python train.py --n_layer=11 --d_model=128 --n_head=4 --n_kv_head=4 --head_dim=32 --d_mlp=512 --vocab_size=1024 --activation="squared_relu" --norm="layernorm" --norm_place="mix" --norm_eps=1e-05 --positions="rope" --rope_base=122000.0 --rope_fraction=0.5 --qk_norm=true --attn_scale=0.286 --bias="none" --tie_embeddings=false --parallel_block=false --extras=["local attention windows", "gated attention", "a norm on each head", "capped logits"] --init="normal" --init_std_qkv=0.0451 --init_std_o=0.0 --init_std_up=0.0451 --init_std_down=0.0 --optimizer="ademamix" --lr=0.000587 --lr_mult_o=0.601 --beta1=0.9 --lr_head=0.00414 --warmup_steps=468 --schedule="wsd" --decay_fraction=0.681 --decay_shape="linear" --final_lr_fraction=0.05 --batch_tokens=8192 --seq_len=1024 --doc_mask=true --train_tokens=92560000 --steps=11299 --dataset="wikipedia_en"
Each number is 128 + 24 x the weight over its row's rms, rounded and kept within 0 to 255. Layers, rows and columns count from 0. Numbers have three digits each. The size before them is the row's rms in percent of the matrix's.

# down: layer 7 MLP down (transposed), 512x128, rms 0.0842, rows 457-481, columns 0-127
# up: layer 7 MLP up, 512x128, rms 0.0877, rows 458-481, columns 0-127
down457 101:096150124142128118118128158114169147183122156168105152130106115055120140112137120159107107123126145118080129151125119156169141133136139145132117140156150144111138152158108145086122112109128145097092112159132122123147111131119119109108130136110077150155108134127065119162132119154161134120127090109133139096130104107139148128105094114124105118176105124103166095135132180139125210148124
up458 103:118138141090125158130075139109088116133138103131123156145130092117140102110138140120139131115192089113093109136096156139123126126135145129123124159102114118139140116107155155141145084082123131105126120148092080165156109104164158162138100115138109117139144160133071093125139145142119119096171130108161168128155132156121124112125148090166139133108144126152144129043130168129098141142133
down458 103:105109116133085139134132169102143169157132174121169111148125119049105124132139157115124201180121122141115108136127164149130135118105148145139137139127093111119118094144135150139138139154119097092132121148102124111111133126127043129147121133145167142132099106149126119111115107108117141114083123078107147104097179105117128153136135146158128140131157128123141104136140128111158073142136
up459 094:112157156109152087132112159124140155164116088156082134109091108088087150160122130109118110121161124141113136147134139159102167151158117132087086116170135141140078115104161087108128141107132134160133082093116133096135122100106125100169122130111133121152173135089081100138153119144137102114106135117150165145180121125124159168137140134146122113098130140139113148103151105097123107128159
down459 097:142129096103132117123148106135142099095144144092074166106131143141129103136106093131157127131136148108158099143084136125110129130152100137112121121201137145120103147117149108122108141150125117143109108161134144097130166133112130199148061146126137110175107124142107110136141123159140117122138122177139117080170132120131184168099120144114096136144120140111106161157102131099146119118080
up460 103:108087157115109118148154154109097129139146125130109100110125098091149136128141160116181090142108081137146122168145151123098118118118150105129128116116161129096145141132106128119112087121151116135166062107104133118111105121159118122144137145130102146151129172118121141157106111130122141133113109132100121202169125125103121090197104131138157112111153158115140143112128201120098116109159
down460 104:113133113117170104115165122124138124154140109162175121156181155151110152089093112128066124147134141161131133153127142107130075143150143128136110184103133107084127124090089163109137107166134132124136133141136132117168151126121163077102147152174122137088130164115130123112121098158091126140157105113165085149126143087125101145134114131095114147104108134104103130161136111130149121112119
up461 107:132133139156126147154103176078161100139096127153126097142131108151113132131110110116108142137140168159130126146105194135116090160135105119166112097121143096109127150103115131128092154147092152130161155125127124099135146123176121185131105186129089107108125166142106132142113095114088138123149107143109077129085118184128120136146116095137119087139123118125144158130116159146140165113143
down461 103:140133146105103128156152100104144133134098143131116134086128098111132120078162149158130058151142139135175138112116174091129158114114134106128127098125145104131135124128077131150129057150164134121122115115151112160127122135137137144147145127163113171130131137119074160128146129112096160102126136040125165131155136117106122168130134120107122112120108115127156137109129124175112160148157
up462 095:131166142166128128182091201138128163161101147111129104154144099127107118122108141146166094153122143130130109152126154112109119140119126152126113128156107090120126126135101117157135139115131142104094118121153074123134101099108113117086139146115127083088146104161179157137143150150130103153120133114124077110157069142122137156149098141124124084151157161099114133130123117097144076116123
down462 092:186083157107097144132165102170143110113144140096095136119152122102173151168127102137126133114158107132129128113129160084089129106106122131128123119141152137109139137112139134144140122137115120144130159119114154117128086144144128137129090122167152108163094137132123078127164144079145142149090085128090132112149161077098158123126100146154073142120154131124069131142119154105151147136161
up463 103:145118150111129133135111138165148130126118110132114129171103100108149160130123131115163145111124140109153143130115178138121125202085130117151134124150134189138115132141086088168071146124115088104139120099099169109119119161080116117126138114101134147118141166130133108154130151088051134111116145119123113076114109140120170113110121133113144118113159102118131131080161144111157142115133
down463 098:122159147114133122121148089095086092166146165133138122077075137123147140126090156118092129135117116122097131116144113128120093090107121123108122094126116122090148096133111103143132159137117111130147095152131140182147119132176163093122188132140130134121141099160090124155174154141137149110142134100137167120107137125110114134164143095141109116133157135087121159159152129118160192105149
up464 105:143143151172137139132108157136158123121131148135094109109115147125158184118137120136150140107112117153104128130143126116133089159147174109146121139202079097123130121156093100127170117170100095103201148146089133113120124111129117180122147116099080132103133150128168132126100109119136088132100182092141153128136114139129134125111118103136155130135129130143149139133074109129112116162149
down464 104:114105165133133125154197132122159113098133124096147111131153088144113142145148112154122169130161152123135117101126167150111143091122142090134098150137134118127141147158107126139107114112127138151119119122137081116154112126094141138158119106105120096080143105165074132109135158121159105170160159124142127077124147135098129119164157136138121141119118108144118125123098088104077119151208
up465 105:115115160166122131164122117144152115131136113107136112135135094138135129132127148137096123115174074104110119108075126134114100105134151125163150096150116128131140113167141119157174114129141123179151095112133165105140099096127105105137101102132131147129143182113141097132116115152116187105105160097102107134139116105059172140102112183143132116096150137135126126147102186143152111133143
down465 107:172130123099123151124100139095143125106137109111125094133122157169142113113145097135164101162184123092119100104117135133139113122086117147124114071164131110139145137104137122122131128127115180090135141099121155126135100117154147148124121067095167125089142133151171138102101190107167123150143139152162120119145094130150108149104136105123084081142111152163143142129141132126132095163150
up466 103:116116175130140071154086146112119148133146129142108103141158107097128140112128134120151103128094135163138128113080105142129153155109120107128165106133136148112127095150105133128067084139124140142115081159127134111174098139133110166151118162098129148143132157132105152101147083085098179109157121122135155163144130128063156128113126162151122098151106131170158151116130116123164117140143
down466 106:076108106154132172122140100121106119102106154116157157088121115134127155114145147077130114115137153119150078141113099104109135096157133145120161100133138120119128175143126140127141084160142098113134194111147124130156125142095128113122135150107119154108126133117152189146154161109118119124131059125120090135117144153134135152134138072157142109096108147159071123152153138123137118170125
up467 102:124141147145114130146087171146141091118116115134104098146114094181108180086128104110150123129113137093122138153112134135125085125091176159112077129123133131111170140130092141125066131133134133101145114144091073127137113148151131127154137112116126089114160122097134135141159104134092155142173170137121108151119107143121155130152118163119114079099124092136137154090123128160115100155153
down467 103:084140127125152112133125145118087126144170128146094136135114182188141088130145126100098142149119089154110113119144097112113132150108143108129154145133132150087076164107132138113147144089128131146121126141139112120111154154105106154178092155095149086154117094129126152146143079121135099099124089135131133131105141195093117144149113194128124133126111113146121136127093165129128145148155
up468 098:126173125148093112098091143094133178114154093144124125164125127069142156130122124145142112116127119143096129177145134172100103140114130109162091117091157131137137151133130138139102129070078128098123120150150069134150135114124145149079104135108110101098138131131099140124112106168114148165155119113131105097112114152144100109165148143174136131112106115144131132165149108119182121105150
down468 098:120139142107132104196121129102117143165127167123143133151139159155155085141124146085148131117134138114103109138169101089140110088149149124145112121124074086130135120129101105179137103155113074140124142092132164168117160137115135130111131096101139140152151075164154101143124138101118134073114153175126124137088157114123095146150146127156105132082123115127157132131097139142128139121150
up469 096:142187138124114109135044176118141165142148103138136126121152103122089114100144114126144107134122123141110109121124128141131105133087120148158133093134100125113174133114113141114067129124126124114131121142138088111136112134118150136162146101141133120181117117139072143088124115119096151105082157109178097127156101116100108083116129174118115114119132137144145185130128162084129135134141
down469 090:179086096085113126127152173131108154136125126117123163128109137156122080102169091148117144151129145134168100109109110109097138151112074134113107123155124119101152120097115130102099097132155137127120124126109162140115106148139162117166105126166139085115112150167096138131152128131144179122107141138144145164145132077106109124109161116066139102154129144183150138111158134116145142145112
up470 091:133134133100168104106090134174123128129127123150143098130094132140145114148120118129109144130123143091129121121156149137150148089180189142170117109127095148146106087161137134157124128142106158099155167152121165084163091119117127152147150121111106055130167152098136118125131134164118157098107154103157092112148113153119113084143117117118132144139113150186137116092098118129156113123131
down470 094:161129110140097127150109118131130100088143134128162165142119069092127173157118096159118124148122144130087138113163149158147143092134133106111158187101160106104136099111107101111126125128170166141119114114112100123139138142121118121104152143115173109148124103139148163196170070147136124154144132116137131119131136068144148110082156094117145135123124117139139136113114108109095135132089
up471 100:128122155111120110126114166148119130132146108107129135149095111131082152129134134098122143156168137104094136151113122112115155180154172126163152121152153132136102140107140133130072167113128078159120162099102114142153124094163160165103179181096136115163119161101146103076106130105097129096102125129152119126104136134137120118129132090148124124112128074152093130134117164111155101116154
down471 098:134115125109131124129133107161122166139162093068107149153164128127122143133101125152136125130104104187122116098140132125081113143170135146167152123147090126113102093173177121109156094141080136121112137098155144144099168128111105091163103100092125155123115141129091122146113152143145161083137093106098150124145145134135161151115105148102133181097115121155118126112103100135119125136160
up472 094:111095171108135115153083166121139121156152116161134150133116156102140132164102148124144110135084097090130128133083089128129115146144127105119139149112116131143145196164139140172121155098109169143179088135072107075110121138162117114105142133103121178149100121089124121126122130114098108164147113109130115143123098137123087144105138148152154138099151123124102128129117127098178143120137
down472 096:103109152103158108099134103121137107159150169131097144138145137132155131141160115181151126158177092154147102123125144093157169124139145072117101157134149110093086132107137152137124074138128156160133155078125087151111113108106147122106120170136129116135118093112143088150117103151119095136111117137109117113126151122099133074117102112137161113153093153176151143128108141106163144141140
up473 096:109171161127110136146132110158108169135152128165163113149107100140128114125140142138150141131114129094103137142131132146126107114101123158192124117121147123106099098131129130101119142134093152142085119111158116164119105080139150122104141165078128147109084103103082119088140147125132116127115157123141125157151118123135113126173136155173102067128126178183095118116110122126140070109156
down473 097:063140123098123127149129110097128115131131117080132107150131124151093142175177144115152148133137134159113142171137061089118151080141104151154137181151076164125149133121138129137134095127090156152124104131107148141104161099106145094127144102146157122109103115099105123130129138119133160107130103096150159172130153156123104111127162097085108094147146122112122157143139151135130129115151
up474 113:131137157116107157169105117115147136132127119126132049116131118155069129113107120153093141079173077143090178137121136144090129140104126102183126148139122128140086141120079128185124102124089119163131123130104108111137087156103113135128168155128126125132112128116120148133098151144133129116114147141113117140180092138123144123167114125116108081098140145134130166138116110167135137142140
down474 110:087130113082167104139181149115124149151107115141153112111157153092122148116164135129084177149097121132113152128099178152132124124111178114135121139153164134162108118139135140123125128130130102113105140117161125105107132070133143146158119122079143107109071092119172104140096133168136130109099096112116120091122125165097122137109161138154136099099147178111116108128139137161132154145138
up475 094:151106138109109119151068104138160130171104073089111118123125168137145152100110135147146140139160116134114102128132126128087105134131114157148117149126141127115162116168083089144110130134161116128131075112147137073143113120113116134161089097117111106155089172117112115119145142108112213125127122126162095109094115119148131129140120179152099120121145152139120138097122158137138139163146
down475 095:189138133107129132135169157133140173137160136134119148164125105141091099145136116170140132099152140141129111121130157092128096144126126107122088133149100114075153152118151121121139123127157111144085180143094115076105118125126133150171127132151170118158134092134095119140150148118127126105105152135157121139136110044093123133107113125153096097097109111123164141118159098089150147127138
up476 091:119125146130158108156111146148141103164123078140116129142099130128106141156126132121150119132104125128164130153094144130140140165148121179137144102122171128098134097133113094096161108123147108080153090093125140137087131074138097120135111106115101081151125185148156084119114170101120094088147175143130130127135107127105111137170115131137173084143156158099126096121114125121087134128136
down476 092:155131137099118141120100114103134141155124131138154147127132121145142113125117084141106124147146097134130124087121106136178165110163094174129138109087134134089122154153108142164126122131149124104135073094117145129158154145101116133127116114139072087104082144155158168126129165115159105152128136159069111154165145097133116091125119111142107126119145105139116105086137145079178157159147
up477 102:139192147155074110160132149147152112150060120105107094169090090125110102107133124105188150097187136131109128157136168127109084162119138101143120109156132125142132125132125137107157115108127115119118146153150083131121137131144100137128124130123108108148111112108078116103115117118105146158108127131176133141130135118139148111134140137122103076098152122135165179149086154123125136137136
down477 098:144122116145149121131119111124073132095171090110159131125161155115151125136151120143090119127108119122151114124103159149148139158103148130118172148187148159129126154125134118137120103153095161130117098093096141104101147175162107119122175117138097143148138120084143181112111111118098124066155123160124129111071114120128130193147125137114116124110091136136120103134133144129092157143093
up478 101:130104113127177128120105141156127146145123064140154088161127119113119120136145171106084112171116159148126108131124149147142114105128198143135148121119137102100068162091079132143115117131123117108111124177118147148129110116137117145135149120123114136124166111117150122171108084085103142132136160091142115185103127127121121141123158126110125110084155154158116112128118144130176108114173
down478 100:156119176172117156128125128153157124139131141120122147146091119159123190114165157115118153115135135059106139108143133096128117118133105136107104131085126151135129085110094137159127141124120127131149106079134114090126101118118154097097119096152105125121148142174086154116127181131114132125133122105122149139084186121129099105159119120170098148182132136168114139144104128156143119131161
up479 102:089114173077123125137122142096142129083154102171137126141131123115128126149077126088121111106179117138115142100101123156122088169096125084132122130147113145131146123122176120135106097130138167090135162113128137135063140156133158145131125138104093120119112121101133082127092128133081101120151120118158150121148103160122099149179146130171168125131122126159105144101150145111127106118160
down479 108:137107134116145160098140129132114160130133133148142136087183093112134132095152108145162115127080076143132132095107131131127106155145149149132122146135168135150141117086149145146166132118146173132128099174125116129166097141117121117107126134137158114099097157101138144162107079115097178126146118086128147073091097184125147123103146131130112092167127120110083138117082126121134143148140
up480 106:136163143104116165145116123167171115135104085096137091116120100107098101155142124141154100108137086111122114134134155132132149122157136128156179128141111106117136115149126141147165127116136126130098129093145142121125098066121121134178123123108145076114193112137140105115131110112125130112120138156105071120137139161115142101110121105133175052148191134122110112165145127141144122141133
down480 101:130124120132138125145133123136102172097150099129151144125125141138139128099163166082132132120100152170136139167135080126121139115103103113110127130138134131122122148112116129148116128126154128120149105107116175158147104163135112129196132149134103100097137094111098187159138065139112123134133105125087103186143129164102071115158112121160136137097111108101077113118165121144143150119167
up481 098:129168132099148108120127160110146165133142082124079116159089104075067151139147159114109120135116152100121144157089163126102136119133127128125125083151166118146127131131086071098157154127147105110156092144120134133122148128151093149139159129139124133150153136137154111142103129135153104119127177123146138163153125106147154148145102153154179130114122159145112104087106137148118148102180
down481 092:066126159128119169095161145153112126131107140134120124164093155101138134121081090091122156168153133061142109153179103126100165124098118154120132101151175151144130114127153112127129121108147128098139125106138089150103126148170143124130135125135150114138108143160141078156112109107153135131137113120122131136139168116126105172141138150106111106179115143112113123103104118103157151070114